Part of a small language model's weights: 569M tokens.
Each number is 500 + 25 x the weight over its row's rms, rounded and kept within 0 to 999. Layers, rows and columns count from 0. Numbers have three digits each. The size before them is the row's rms in percent of the matrix's.

# down: layer 10 MLP down (transposed), 1536x192, rms 0.0943, rows 843-942, columns 0-63
# up: layer 10 MLP up, 1536x192, rms 0.0934, rows 844-943, columns 0-63
down843 100:484481482526554483481503468468494462457517520514495511475533488459488489545493508521510504517506480531540510477475509464526461522477484482477537484502491565486453486504494481446470498493490533
up844 095:467509532444512501552514503486526441480503502468525506512455467506473452464514453472494482502494523502504482511487539499534541479508525475481504513490483453489530492459534495475499457474572525
down844 083:501495528526490496457509521493524523501490454422494500471539477459518510489521554514490523547533509481525500493537531508468503500452496489466502493494549539493453515488509476488500540510441493
up845 096:480505474453507514485531491508467486475507496565480482483460473537486476486475491557501517493476523490491504533540470481487528491516504565542521473454521476481517503477502501459510507507523472
down845 094:476483485528509510484516505442456462508492502509467482501473501476500483513504449539506551517488498491511520500514506525545483529519523516471473442497481507461484514449481492456517566465457516
up846 095:534446501520519460456526487482555511491484468530507509516450461525512462547475513473530519482496488546523478496474533481512480478477495474496493486497508481495501496524489536475528538501488464
down846 093:487546457499486474514502484520480497506521519494526500486511455534496521465503526498531516519544520470511485526534482553437512447482506488480524532498529485473549527519518494515517477516499530
up847 078:561534462449503512530495450489501513509530515518509513525538510498480483492532449478496492452557501522554499488474518480503465510488496500519490488515515498542499490460534464518505477505482528
down847 078:467487516540500493503512491499479477455464463493468512514488484493509560492499540538486516567472512499505490500513476496513536499490504506486511519479473478475510507540475539515511536500535517
up848 108:502495513461499487465484515506498463494498461464530486521500464475482502489514515523519503488525493510520499524513517498478530479493513503530495408505513507521473516518496464501496510488431500
down848 103:554502477497474544526501448483516479505476512493520479472489510513524503439489540484538501552483468544507514525538535467523482477557498503483476490499475489482517475465498505481484461485537497
up849 090:489508521485496558510525492512535487465475510503504442531503504495492485539468533499533437509480477502505506490472480529525503497488508531490544523531525477498522487535509488483515514479482483
down849 089:463492499543516497486518516493506469520490526483467529481492503526515526458531479482515490513517468481502530518522482478539491495455515512519501480482508515479479491518492478523477518484506526
up850 098:497537479496504508485495488556484458504535465563552479489539444506511462523472535512491471485521545497538521539501523502531536474481496503496483449488512506491515508490500484524518511521542488
down850 095:480498485495476542485557511520517522496527505494498502514507501514503471478513471466489482551492471493507463496484500526454479505495460492543521495486498504492449491508502515475467508481528486
up851 099:469506514506526563496548427443520505527486481535501475511554478484475494503514478484491519475474510483496492515522499470530528538487536480493549424501516435547473501506470514523477556446527451
down851 094:481537453525536457528507502484497502475489503490480540516480484490489517536508510485504488536501504523509476509510493469523506539524494518507537538530529555483507536556529483516461496478498513
up852 138:470483480524546486498473479513492472491529457513486497507501512511488502455484467504498498489527472472543477516500510533495519503484458529525542494491522471496495505535500510475503509462511449
down852 106:495521475488477489517481499518494482502508489527515513527506507517501509477472531527501498540499468519493486490517501525464493515499477505534539486466494484476509559495538486507520490457502495
up853 089:543473480447517555477480504502469481468489510512486486478498502527488548496489513467510455477479464523530525550487499499487486520500546497492504511514505484548478489566508456511524526517527428
down853 085:499518476507528475501503515525482511517477502521498495486489517461491466496480516509500499481514527477452491500526519485537530488502520504491529491522515516496487550518453517522501503480484524
up854 095:518516482472505554523504450492509497502464523504515506438476527550505455504500506481512524437474494470475455510485524479516462511520473516483527523477515485474470469482532467537487477537470536
down854 106:502503472505523464549485533501508484488534507496492487470469456537501516513504477454513510392519509500469527512502467487476513499522486473487497484488530491517554488515461487498509492431457505
up855 104:497451487476473511459500489508507525462517459469516478541535447498472520463489478530472486482500507532520501514507511501541544478549500486492543511434505460516505496526503527485513507518489467
down855 108:499443566493486513521485509508512498483520513528533474507496506538498456523486495495543507459492512492473442512472476483494504536509451488506496482443502497513474519519479534519479495508426502
up856 098:453499479528534527494483483507467510507510472508491511492511462509488514440514488503514491477498485481494512503480545520505552488477485510493522539471524519465472482456484485449545473434467521
down856 092:525497554490527501496559516524525497497500487490483517485496508480546482467439480465464548547438500544495465498515468499466472505486492486529447515498525497506503474483541503492527500480527524
up857 094:522459490466498492534468475457509463490539499528480496481503529500468487491498473503522444486518474514505501514498507510480532470520502520518501532480466493497510513523481522475506488480490541
down857 088:479502487480556485473494558510491521499477490485528486513456477444534491536495484487487457549478502499503524529509510489524465503508515503481523472493527514550471462450489528531508533464492484
up858 102:461486513513551514521506488469567470459511475484485481488524532503490472486467493493468457483480468476522545531468498526514485501518500500495518480512544476483477507510497508462475485443534480
down858 099:511498546514469476502480537485480536511443504488505480502503504486505469475536493512487488514516553501470527493499515486527501521508490505494465508537501495520513519485492473513502496536478514
up859 106:503479458526495471495517450493526478483521499469475453491463482500512543491485533527473496510512492517502513517475500503539502523518462492509526466512487492542495505497534480542497508513440516
down859 101:435545516484506498514480507512522507484500476492509567542493469478489491547541517498486536508501567500519505512455519517491468484505466486477539482530521461499478555473486494482473494544510538
up860 102:516478515494501531534486474494519506472509464517514508463505449472517493546475483521486520424529494478529518503535482495500528509511503482498493465495567450501432490480487535483483505465469501
down860 115:514488499486513539497518531463493531489527503476465513516492502560492468502524506486494455517497547461470465527462484472518456493534492512523532448488503533539475482454560490478541485483500507
up861 100:523500516462534490492528487481527496481523519467505467503536488531526459482483522474513466480506500499509509493503513472537498521523442539485508479495479474496503490537479480471461493497463511
down861 096:494472500522529500490472502501483486520461483487543536491521500483506521530524474493473498488590527504492495528518477501458462524484522468515529501484551504509512471476493487480534518448498477
up862 103:501525494448490492469482464505467545482493549498512451458535471495517493467476517511496515502505492479499517535501518503509523468544491537488510522459514504516457467518473528513489507478503467
down862 100:523521514520514514533531483509492489504485445468532489475459516527533476557552482534485498491466507497489498506497471514492530529452510499523513506525495488489489545490483472444523517479536508
up863 088:520511505547521476518474496518491444491473480539490484519522522538486504467480476534501510487501523532486457507527515512478515518517494494491477512519515512491482394488425514554540499496547535
down863 086:448521488491471534467491503460506507495487484500517489456532487470498519551506517496501506576516491508475508497521488537521522486476494460519486512472473443505530549520560505497494482539454491
up864 103:487470504524487492486517476537468500448531522548483513501545512510522502477518494519499479489514490491560515493493457518490491490516518489482525494532501500497538510498490478536501508480488457
down864 103:570521508528506499526528549455506507538465533489501494473465526483482515486465504532515461522498492509535506490459526480479469518480470501491469527451513523495484490498521489471525509501524457
up865 108:505509482517524485487508441507502463499518522530505487498503523505517452502486508507482448480476547483515492512508502521501512505518483528481478446508500501522509487520467485519480481490478483
down865 114:482477556542507500461517509475562539514510539497504504499513507502516499510491475463483534526505541496517518514478510452526477515486515562555485485507466464522529462509489480502472480477472538
up866 107:480513516499512542495475451514504519459510476508486490509514522477473459501524478498479505506507474511480480481460509499502534486500527468485497501491521492547508490506444518526532499494501517
down866 110:521450499495477475494504516522488475499524463539550537515453496503499461507527501519468507495484528486498478497473543480480534490465514529511510505526474527532516488508511495487517462500503503
up867 097:532487479488465533500527462499566494503521515477515491488518494522497455471506481497513503486500497491536491500489549470505515479549531480507468513523517508458483470490507553535499497495489505
down867 101:522505478512521461509508493531461494477496533533464500547550518477520524450492506519490545500494492518507484527497520495513497489521521485494474513467488504476517528515497449514470526485484497
up868 089:498478503546516477496549447486522492482528502498493516490497490480428542442474484529533440506499515495493494522549485531533488514491494523466520507495492526497497525525511503515544501489494508
down868 087:471475483458513529489506552523520533535526492474557481523498524513504473476494475453510512443497459461538531514462488494521512506471506467518480481503498491490477477498488525491500508496515505
up869 104:493462464520512492502492466485511492476498479502465503550499443513503518482476457462518494484513504497482538546541516515515445488494471515525513476501533502525453499558471476499514531479501508
down869 102:473492496481511515510480527524480472475488518518464532537523481493492517513504471474524523490497497486479457526507489524505455494515506464534523458472438518522498534497455494494484465467461487
up870 107:529485517495542501477508504533521520474491509504505471491469527471500484537448516461478447498521508494467517497485514485542516486510511461472553481489530455476500469565454495529486493483475494
down870 122:495521463493521492524472493480530503539523500538515486490546513527497432475508564456492547448547533495541534513516505491475517452544536508468480525477543498477478483457477491518481500487437511
up871 105:476489504485486470508504483510487526475532495473487510524527486502509512464494497466464480467541500467501507507489472572513519461483474511478543540491512492486492459462477476510495486426469471
down871 095:540530488502481499504501491483498491527495507501527479518489508492531504508495523463502508565466508493532506521483473488466516490513473486515503489451480528471487568493525503518462485492516539
up872 096:491497523505471474478486516512523526483516495510441489510515502495501508516465473515533479464523451466514458485456501502489481488520478471460513496528508457571521515508462544500462508519501517
down872 105:489536499529535494511502494514490501542484470513510490481519510482493481514512513503469470527495496488486517503473534497492489496534464524477538464518532519476474428526502454448516456492484473
up873 095:524522505495545521482499505498500478501550514499522495515504512483520522520530467516459479488490558503538453534478513509508531476546542501485526510467517504530508480501512538492479492460530490
down873 101:484521508487508464480508459508482465483526488501466531523535528499472471502516488500487516446520495498503484529507459460463574485520530504492487506468510471530506493523523519534463496478510477
up874 104:471498525472516470495543494472502460480478473521483476516506485507499464529468502484524517487505467497516492505539514501512545496478508530466538491464491456477483483476531491435463543438501501
down874 105:542486523516500569467509507521502492483502537482500491498491458464513469510503496526525511470521494518499451512484506502493467496442443526570475475512455515503519499482513519528524530502495472
up875 103:474528482501501453522480487486539490525495492444447533520485527508543480511534496508489503472511470481505486485487475486512486515522486482483482474482513467537510464509542457502480531478463501
down875 106:520496530507497522499525537478486495511468491538473496487522492539468515472493494524503526549480487476476520505494473520458502490480504534480521523496515456550474478489488479528499519530474522
up876 100:501499522465509533500511527499512532486557528490513511477495513512479514508466556519518488480502498486521470554441475474478513484518464480493502495485529442509544498487469495519540459494501505
down876 094:511483461513508534526549469538479517547470533504512492527528493442514481475526459520507472517438480490504523496514540540522467495496508501484513504525480522476471529515560484498448537513534473
up877 102:480493473492512498504514499509469529469512496550505490504511459472498481483493487548529448475500548506500463483493539484494491465524512511538538478501536477503498441520515477502517497514461480
down877 102:529488548533513481512502512429521463474498480493509496459438465495471496494525525475476537507515548493477535553497462503503497524489492494475497459481467518446483487502481555476482492482492514
up878 105:469530445534498485509543503473487523490511493495502429519494505465484453514509511507528504456475483486513440528503510477502523531497496481454513460489491453511509517480481531527481480458458501
down878 110:468487523469485482429497497477512469513547534527469538530502458478506531464502468503518485510445544494465539483475519518494534471463543466514528488521517504523489519478481500515502502496529499
up879 101:501506503471540521492499510525573465498507507492521503481505516500504525518458475500524536472523494528541509490518502512467518493477508503514501482461483533518503493513476494477509460507504479
down879 096:535515475552486526516514529504493494514490482499501483502448456485509443487472479486484485540488531478520498537495516523515516480481506458484479498526515466490529528523485502499496475491531464
up880 102:476496463498483506496496478502487519506520507529484503543494443492528506483503467469549471480498540481516467517492517527454519501509508510460500521489501463493470495463457488494509510488517488
down880 105:545464495522490474495494486507509488512471503536460526524502463503538450497524460491569499487499505463508476484491474521521511516487474484488549505518476494494496467479509529536505486528501486
up881 099:469528463437476480493502517511520549480491535492514559444497464540526472442495505530531491502530520463530517514477497517477542493527525517475543452471481468526444487514513493497508529482508474
down881 091:534490511497464484485490523483523482551464503475466495501477539547509503563493492520516488527511514546535524444533487512480471506517498513448515512489505484504558491485475512505477525522481478
up882 084:537499518460503541518497466465497484488513476505490492462497491495487481502526507493535529493491510494527547509512535510534532505533511531452500514498489530490471480562528499505466482473511528
down882 080:465503495509485511490491534505509514503478509530500483494510527489536549492481484540454477514552484483474490510477458517487500488467531485518534504535524486500548483445474455474522522502486480
up883 092:482487519500491498480537481490453545500457505490492503512499503503498460516489479522478457465514542499487457516540575460542489484526489478496546486513535436502481506487460463462465491505515537
down883 085:504478509523484461490516457518494490514490540471505499513516530511476511494520520484491519533516458538486529442415474528489465510502509504479534505502504494492540445498517526485476518506518542
up884 094:532529508518539515517498492508470502468480476488561500499508454469448494511497534492503503506515498510509536533552468476492527503500511541518493490474530494472495484493518519497491531493494484
down884 090:485517484490497520484499469474526469475492460470461489492470501526532481480493485491467471579451493483494502467504528523516455486518458499477483527497456503511513513537492508515497491516520533
up885 103:491498507490528535487520521484497482492504474527474492506488505485475483480473463505502465481522530524551517534482533515457550518468509494466534514481531455544516473523462478473449518491490518
down885 102:471484508504503503537543516492472546499513513472478489514526511530506535513527449490488548480515490485458512465533541496470483507508469504489490477548511491471446480485510497520516526493481488
up886 089:484501505559502531509542506514463506472509509515455472534493458493472510484489521488488468494493508496519537468527524524501516525533502541540543498480509532504436477533499471514525499510499484
down886 086:516477495478493475529489513469487491523536494511509499485520525520474542505525447474487500455531472494475507522542504487494494507512478481501496497488540458544566437458504509490491526491530492
up887 101:486476516508502492488564476474553456529513473513505508482519487525463519510509477513493499500491537488496506514499531510493490523501471540483478479444516429515497512556518511488537496527479494
down887 102:484529481493489465485527547496519509488507438489502494523505497484456468538530521509499470542505497494553519489481476492489514508531524448492536522506529484474513513493459552506509528513555507
up888 098:492468522461502496528531491480531522453454501498508434455472530505470516480425478571495537478522506511494553571489500542528478500533521511478507524479528480477498485523540487454503471478469505
down888 105:475549476502499468524467501484511501463559477474511475546539510503479465565468474514481500448525485471520470475471490446519487543495474488523485476464476505571492481449526507516477537470515503
up889 099:487480558486541500514545505448493486466452475507536500494512482528490476525494480469543490487499509474515526495503479499496523489484502507521539450524517434473484493527453473460506511534518488
down889 105:498502516523490489542552494461508530501487502477518489482470543463540494476485459518512473485500481507494505493530496475470495494496514505485521482537539508533499508523486509544486518483458450
up890 099:551496485478522530474490439536509469460486435530478443469507491519499464493521512514448466490508493475540512494481505514504477501490469496476474464504522492512483497576479537494538481439493468
down890 105:503487525550487441480527506490442543519475516490489533470530513483499507475512489439475506509525488465453563517510552522490519523502530534501526529529493510504525479491481515539465498466503492
up891 094:500486501494487473524495480487511496477545511469481559525518526529503466467500503544497507488482502481550492507464560508554533487518529490527481498545494458502505486527451573494522484539551490
down891 095:518518489494458520483500538457497508477484505502460492521456525472504478496505523515531495517506463520508489506555514492501504496479473459543493524507447555507480501505508483446483481509491508
up892 094:524465491503520520544482502469492512486514478498467524509443500515525489488490518481508515490542530542509497507504459489505476479476515504501546481502558505478449486503495456522446485512463497
down892 091:478526525464487523510512504501511495480458501505506518491545494512443499503507461531500480622537494486487551480477517499509484483501502489473562532494485450540566508507498521482505532452505498
up893 098:492491467526448490490531469518547527462516470528503518499525539486494513463483439482542474480505471507527520551474470461465489456536556495449527485498510509467524504524494457458507506534469525
down893 090:542479531543514470497508493507485465517533516466482526493483477500509486543541571502522500573502465529483492492505502497498533500494501499535487491508514490520461526491480569532488477450495491
up894 104:459521497491498520472532475506489516454478442486511530525525525480500500493504506484499458474528498466502435524498524461511466492470519525511526482499548484519503463532498489493545494497443462
down894 126:516496469498529494538480510517489526509515485475519502505523482482467497494503469518494473451510495503525527427502500482507502504563488494523526505482472467543514460535469485505517508470488487
up895 099:494519493517511514553489479479482468498489481471474501449501451466537521467510475482482517490534497512544461500476464485468556486509528467511472508478531486483483482478494499507509529413504475
down895 091:496479515516481494509509515513485503495480442508509462528521519498464516517486507543473464480497517484503495457529516512487500474434508536493547470508468521486470564502530494512504479562530498
up896 097:509493492481500504495483512522534492488515488471468467493473500457446483478518508483446509495488512509480505458502482484498497509499535494493513481498517464549500462528546488474491522484497492
down896 088:520476491472525512484549469456470467499466460508492484514497468471528510526493522522509483540506511495455510495506521512485512525515475513526498475515483511508455547504492496510467509466499520
up897 108:523491471502528492526511443494512525475536498487460449518518490470477489522474459440505515494501512520504464484491517496548501480552530474526475526491527521479472459513479515515463510471509489
down897 111:509517522528471476532517478501491504486438465508479518442499491449525491485560540497483475508491496485512501492558454547495506487499500500469538492507500468473532494501505490477467494514446479
up898 103:516508476480483511539503495495544495475502507469497501495502514496499480468518498512505473474562451489491466541457487538500510504526513483529478496443564510484522489555497500480551478514460440
down898 100:509487479527462513521499504492481486476470555476496564473536517481512479470477536511476514508494502491515491550495504487513477509488445536468496508479483522518445502482503468487529489513474466
up899 096:535457484493495532505530513522512538477486498492479515508491508528500505497487468526499504491516517480473475486461525502504547460500536509526500524474517519510497502516524536481470484526482539
down899 092:533509499484509510528491540467530492489516477482498485511490531450521465510498498526478505508548452498518518506479504477487493515507485481488484467483533496477507517461500491499530476510496498
up900 105:567469504494478497497506519508518487502481481495518521531524502465488485474517470481511494498519486479508531508491511489515483459502510456494511521520516501495469470513480478497477524497465459
down900 103:520510521446491482492511530484491503561536508517517540503502487532468460485498523508478532549498479510470521474506526479520528509468505450537516474496469470523488545510508510502493486516482490
up901 100:505507471433506469457522500535497508466499492579537468546573516495495487509471505557503497500496481521505485505533498507513474521520510496518532514466519483494494481512493475508537499516475480
down901 089:507518551480420539459521480513527537505521502477510535418517461468485515527520486473517487533494491506491505482523487501490477466509523512494475540499469488542491491480549499557469474504502503
up902 110:521457540521504483471535459525515474473509501484497491504554527483478457476449440495522491462488492507518509519519532510501500477529522462513545483490480469535474455549454534512541504508450504
down902 109:514493542472490516503493492525494511464466489451491491523512484507536487518486546478506477455497507510470461454483514486542517484515513486513467480484500509505504496546507450533535520514470462
up903 099:483508482490537492506518498465496484462495498518528527533488530504473469507491506471521518475515536484499471534506554504483511537498471528532467494492496474525499514497545478513496483540505510
down903 094:497496482547459521477535487505496458494469482516503473502484484509534487471467512534479520515518454494496479511552492524519539503468461524459507513467542535484477505497490509487530517473490468
up904 105:537498464489477518466503507522505487487499506522492519497479489473495464498517478495486521482499486528485475484473504533499458476519497544548501477521501493483500498497501511512500526472508479
down904 102:449477522486482468462524519481517486475520489502535535479505489525489483480531501541509477519531535491510538491508520482525495485512483476448531515482523499504506591495498516473505480521478476
up905 102:484521499493545484543521509508523493467496500523440526474487513521489529489497478493553488474505472464473529493525510497455505494495524487527493477495527465512439513518520492466431503529508521
down905 096:476510489504508509503533481495500480499512479531464513504510535491525489479510482496526496581475483513496481491504501508459488521457511533512494490490487498506481616490493500472468518498526502
up906 105:484495517518525486515504495487568490513499477462526488530510520461505476484485486498516514484519459469511506526495474537477480485483513462492487471509502469512525500525516476494482537494476478
down906 105:506514495520499500474492545513536522497510496473531480485498478508470449514506524506563487541539495522500478403528484453513485518488479445529501498511501453459483506480565496511499509501454528
up907 106:510504469487513493476501504517505495500485462505497490545526506508507444508521494505466491501519497461480515499541496508503526475509493471466493512477488485494466499511500489491479490458467459
down907 102:507506472539481517480527472464488521492531504497522496505472493492519527499509507540505497550494454492450473472465464475517530469456487512508514533499500510479469551497537511482464512515545534
up908 100:526453452520514476507554456472554480507500513521461489472493514519476483488457482486535494504515508493518533498518497560472471519534484534495555427482489461490464485505497518491462518526504512
down908 094:488452480484516538551515511464537510537503481473472523500476478503481501526498514507531525541487506520492499472480484509461477543487462508471492492538493457496525488524531484489502437487492497
up909 102:574493500500519479479510479478480511512556468534489497515543507478511504526506485496526536499499518476527501509494488474503488500505495524528487514451503486517492486485461520500481503497530460
down909 097:502526510494530499499494506504486488499527563496520496513439472537481513475473453527481480527457490493520462501470529514519530498504495476491474500474497485473560554516464516478515511475508527
up910 099:544509486487518544535484465498464516473534536496466478495469522527499483509519460510510508513495469469461506492494489513507482495523513474482478471493504504495474437537485531492486512497493436
down910 098:514505501512522499530537483536484517479505476477525538564518494486491507525471505541510503488475475504508487531484493514485505503442468468502536519484459516560471534515495460509487492500454524
up911 095:497491474473468506456583503526508505466537451493505453480462500481496517529446502520489492449521518495499513490538504508481503489498545508479533489497500466526532517526495513475492489471511509
down911 088:498527502492504491543484495512488501498471471509468528540523454544556484476535535525501502504505536499540452507502498509512500554491477506523444502490516505448473536484499457489499482500502518
up912 103:543505526492516529509473486502481493490471517515477514481487442461444485545462484470515488473476484527501523521480498454490528492507487502502511515497531520538508459503488446513491509500502498
down912 095:513522483465506536526487510497496518511474513468532494485509524499499489491496529499503522516503498521482515529513479491495514486493500482516459550550485498492480459532503479502509518502503512
up913 098:549462494494534494512515457465495512470544495500549486507549500457478483478540528509470511489487490464507495479466506529571488529490481538501499492523489492480451490501497458507539499472481500
down913 101:484480511520507486515513485515520463509544514551490520447490520484503524536511555475516461515500487539543550484488499510491510479465489488495486518479522488524456501511516495524491490511454509
up914 105:489501516491494477497507479531521469455495530538509463524475544502552474505516470471460470479551519517505512515475481536515507485501469476523542472539513536539522473515519482520504498509541472
down914 112:508510511520504517513492571510491494547499472544474519500578447455480498524437483497556484480487491526490513466432512490511492479481493530545466479474491464536474483494504494509511481490474528
up915 085:498486507490527509509483466505534506526533474536463524506454483517456446534475505499538481486550514494539484505459514508520507514492493540516485459462517504499485505487505485482503466518528522
down915 083:496511497480517470503528533505485511436483501488531478511509464497481542486477473512440476517443486505502545539542482505512487496585490485491518540509477483508541455515483487496529527481510475
up916 101:531484467476510478467479478527460516507477478477532477461509506487487516474497443497592465492552515500513482507495507457527526472517489480551488495512529510502489472494488492470483536435549459
down916 092:529517531518473522498471493519530507523457529479564438454514462479528513485533508517522495561498532444495470485460458492499489491493466501570516540495478502506532490473474523489522474514502490
up917 102:481457529515545480501492461500565447508500496484475521526495464500479443464490471512494499467541533487527545538510503490508521477490508513541545471458492478514482512459526501499503499478496498
down917 100:501505459545467519516517485524480507468460528551476472460511502505496505542468503488492469536469484542520521500506536492555514497539519516510488524461492509493494501484503478550474479483471499
up918 087:488500512489510486556525515533528514509488495537473539464472469464462465490513494487461490484523492492512489514476539514491516507488511506501509529501496512458460450481471476538462549497480510
down918 088:473511549499484513488501530491512513498492529481466485475472526468478519534474470506497488437468552523484475501493556526485538473463506524499514563485498518547520465529522528465470501522480533
up919 097:497480503489502537521540524521510493487485519570476525470497459513492458491433525528533473479525507493518519493520492537521538495521474495466482511482484495473499464522457545448499532520503512
down919 096:542517543483496497499503467522518476508504487511498469447520547524537527476489508499476509526513515497529483470488497480487497535519461474538470481488554489553476460473491506473480511500453479
up920 104:511484531471478480479489504500539480460491484476475491484470493486469489489479506505573490492507500491497494531476454510537505470505483544496495482489543524502489508476509497487489521507474456
down920 100:461472469513515504520500498521507474500523496523514518532518501491491454527502519522446475472517521500473507540443564504503503537490522504514473499523435504511490515513494518487486518494543502
up921 099:520525541465545478490492510508477500454503480465494526489462500486453471537480516479528472514530497443535494482511516518504547502532543545480514501530479507510492497512500496503484509507481510
down921 102:492495540488502540502475534487496519475501521499518529491457482473461499470516473484503536462482496535551551521506486459500462507531467518456505530512480479510492446468565503483557527473515509
up922 099:548523503470503468534463510487499496455549504516504498481493514471465462451492490474526499502506534506507518504485516468494504523516488524534544507494553488514473479507517495485512491507477498
down922 108:483491529522497498438476511503516473474481490495457522557489550503494472466488541528462505459520455527498490555517474505484518486510496505487469529484505492506533490470535483503511568477513481
up923 103:549497525508535495481482460540537476521536484479488491487489524522539500467490486478518500493478508506542508473487535518509503498502446528457529488498536503510525480473477504480474460527498516
down923 102:466495483507474497445510502464517550515475526516501579529468506505522496471486479523532488548517466507487542485531482524518493511479480521552528522489480527479499481496518528518532499458479501
up924 097:507458469530538499478496516466466526494507466472509462524543513488465457478477521493520495497503489502532551491517501536497499510540501571472481497466502489477483475573502480516505509474486487
down924 094:500524492506477532495519506547529460473511521484480550464527502501536494511540444490521465568470476500495467470462501466533465509455474486514513483521481498542472502510516467523494515500506510
up925 100:448462484469503517551498484531511499475496540521489482519568519498510559503476488505508464497529500503487507534519531513545514437518501459487492508472498450500455455522523462463550485512550537
down925 088:503488496518489502509493466494505473527514483487474482466486491523524482510491497498529477467472472573477513485477500516456482501467541509507490495533476504478457517512514482506549494492499532
up926 109:491461477456492520452481480524485533432511484525518519484510464426508492487496458518502494491536495500494467502505497521479514472515492529465537496486492486509491505445469512533516503521508505
down926 125:507465510525522524466504476487548537498488491494458510467496480464520492501479481449549491485498522516470524494479504505516519534507498494523502498489523514492512471493562518522501459470512474
up927 102:495459493494544482498469506476483567497491502512498457477494503550521447501500517543459522475485500492517537486470486504472484474549482496525517505465541485508466426528526482484473473503539491
down927 104:511503520489511524466506495547510491502476531499517501536541479528468540521516498519501514463563490511496484472540507496547470505502508483460478466507481480502546527467545472517515534489510557
up928 101:497500502508545482525531498467497462502484452546536475557494493500472465511501486492489493480508521479495528533508518491526507433505524515540530472447526486501460511510511509542499506542558495
down928 099:498511523498485540498519507485510464485471487518524526457532512492459505516476463474510540497497435515528515507442532504481445499493478534497475501495528485545520512505476483464529517473477507
up929 102:457511458475481517506532466465514516518498477491487446477550491490503506484501466485515496487514454524483489501518487475533520497517513489520528517499472467522452485484501477481488503496522466
down929 100:502502499501481503482453459505515492492498507502490484532503512502458539533519511518475482530505526502530551510515519502518504467502550491553505476484478491473459521483565508501504509490517545
up930 104:518480479501515516526501470495552509466495510528479455518516505439501517476509463511493479463513499460519508492458502484513514511503492462497564523469495504523528470505492548516496471498491450
down930 109:498506481497540505506526492489538492528458521468510506514483503483496488509518457509529477510484503520511510498506505508485567496471559461471489537514560482480513509544482494487479505499536515
up931 108:504476495492515490507493451506500510538467515512507467502528495471450507456483482510535471476547448524490491504512500489516530464549479461497506524497517529463472481536439512490539509483505501
down931 110:504508485521487516503515505449419466490542506492527527534554482515497543448521462525473490492486526531485502496520516451504501537511540513514528476484505474526518496468528514495520491516497503
up932 086:481493446487476464530481518474503540539522473485512478477474464538500506483473538502523509473463486476557495539467496508522511501498482448504498488529488427532474496496496533473472540508497514
down932 081:516501500513501550500526458521500445476489504495497505492540539483506466517515494519489457547592528541462510454519466508482508492515528508507517481502482581500507517533543461510503492527520498
up933 112:491488512494558520512514486532472497447531490495536502541473521512498457505492489501521454469510505513471488490494503464488514496564490524504541514472567473518454501486497499500506451491519470
down933 121:550494470519516496517528483499502513513465466539474533441446486540524459512528472539473506470519504464472480512497455502523504483514538496519486529526518484489520487552479476494464472487507522
up934 100:496431488445504491546485464524489529488546513486498490495513512477505497534480503521496509498543547494480499521519514496499486515508488515526522501452504453510517465505479484534493484529529459
down934 100:532469475481499474469518497477504500484513503535539519516502537475508498491567556480508479560531502477506535493492520528454459552493450495445504485502528502545485508506512498526511450484531507
up935 105:523521497469486515528530486513476476492496528500491459481517505485522485499488503491500446513490487485544516489503512527546496500503498483527510486496511456498519484514511454491505489463475502
down935 109:497504472469538476497486520511497495483514558555505480550504551499502501494499536483559476499501490538505543503517505511513474467511550470472482509492499514507524526482491472535486527534509541
up936 090:471486460500508507511484505483501483483501530540494480521491456558508526554486519523507519496532563490510495518497461457525541530525479477474526504466552507473487478526516493472502524506483540
down936 092:462524458485475463443499516456500495505510518448467507533490489505542467500534464517500491429540492528492508482504503503487472505503462460530504523529498472489494524477452508527512546511538495
up937 104:487490475476512525533556498507498492470519504540534474446534509499494484492493514504506470477504473457538489498504504470518544464508474491560461449460482516583490486518522539531490477513529475
down937 108:477488509513516482475506488497523482482473457494514512507497508509522495509467524472489519510488460447493492513516526462547511509498509508487508521504478559535527470534464507494542514520511462
up938 102:491489527476515502504531481506494506475500482478499458512492459457521519504496486524461487488552487488459454481534473479497518506479497523455515506459540485512506482505493534500524518446495484
down938 111:538489487489498482498518485524483479509540496509537480561480485559504470481516500493481485500484461464488476519507456484528496539486525521500534473517504503494515455460544467493502460456469465
up939 102:495481467512469495541491494509577501520499541513469507532527508523521479497482497526483477487475425530498484503459464493519483501550482510519502432471541499479500468509478491454498506492493458
down939 098:500495510523477573523514461493530489519499448494446490463495496495503508497503524477504519539460517496479445470534527486493524505479488467538508515524491489468486486526525469526483549492490460
up940 114:486505476486515504484520482486512498484547523489514506513503515516502474493508553499500464491512474492502478533484465475506482502516493522504496492456516458524491468536494495539480493443491500
down940 120:484516460567516475484483479491481504437524528477516497504492498471527468469444535502503495580518474491471501529479484487485474502464488475513551465499506521509515535442548493484495476448528501
up941 107:485474513441492488513518463530464507445489456511516484523501524476465495545451458472495517472515518499496513503530550461482475518486563515483488478484524514509492509499464473530503528494518510
down941 108:520497506539530499482496473475496528517473509515493504463519547496519509475513498549479503536470490503515476504495507485514500507508489510507449564461562528499528496550489506504491479440502496
up942 106:489449476503459470521499481538504488470517485493489509496514491484502457508510508465509476453506477431476524482495526483516511492532513477513534462501507483525515495503515506533493551518515481
down942 119:520504477511487506501491565501508477528523534528495483497478502489518530505496454492519515450494467505515529545450456528472476506512473516486507483505510506495524491466474524486457511506499472
up943 098:545491528511487500535488517525463480494523489512488500525465455469505496527477510493505470494526492482534528529473493482458488518508476479505500438485491459484509509519478496519539521525478516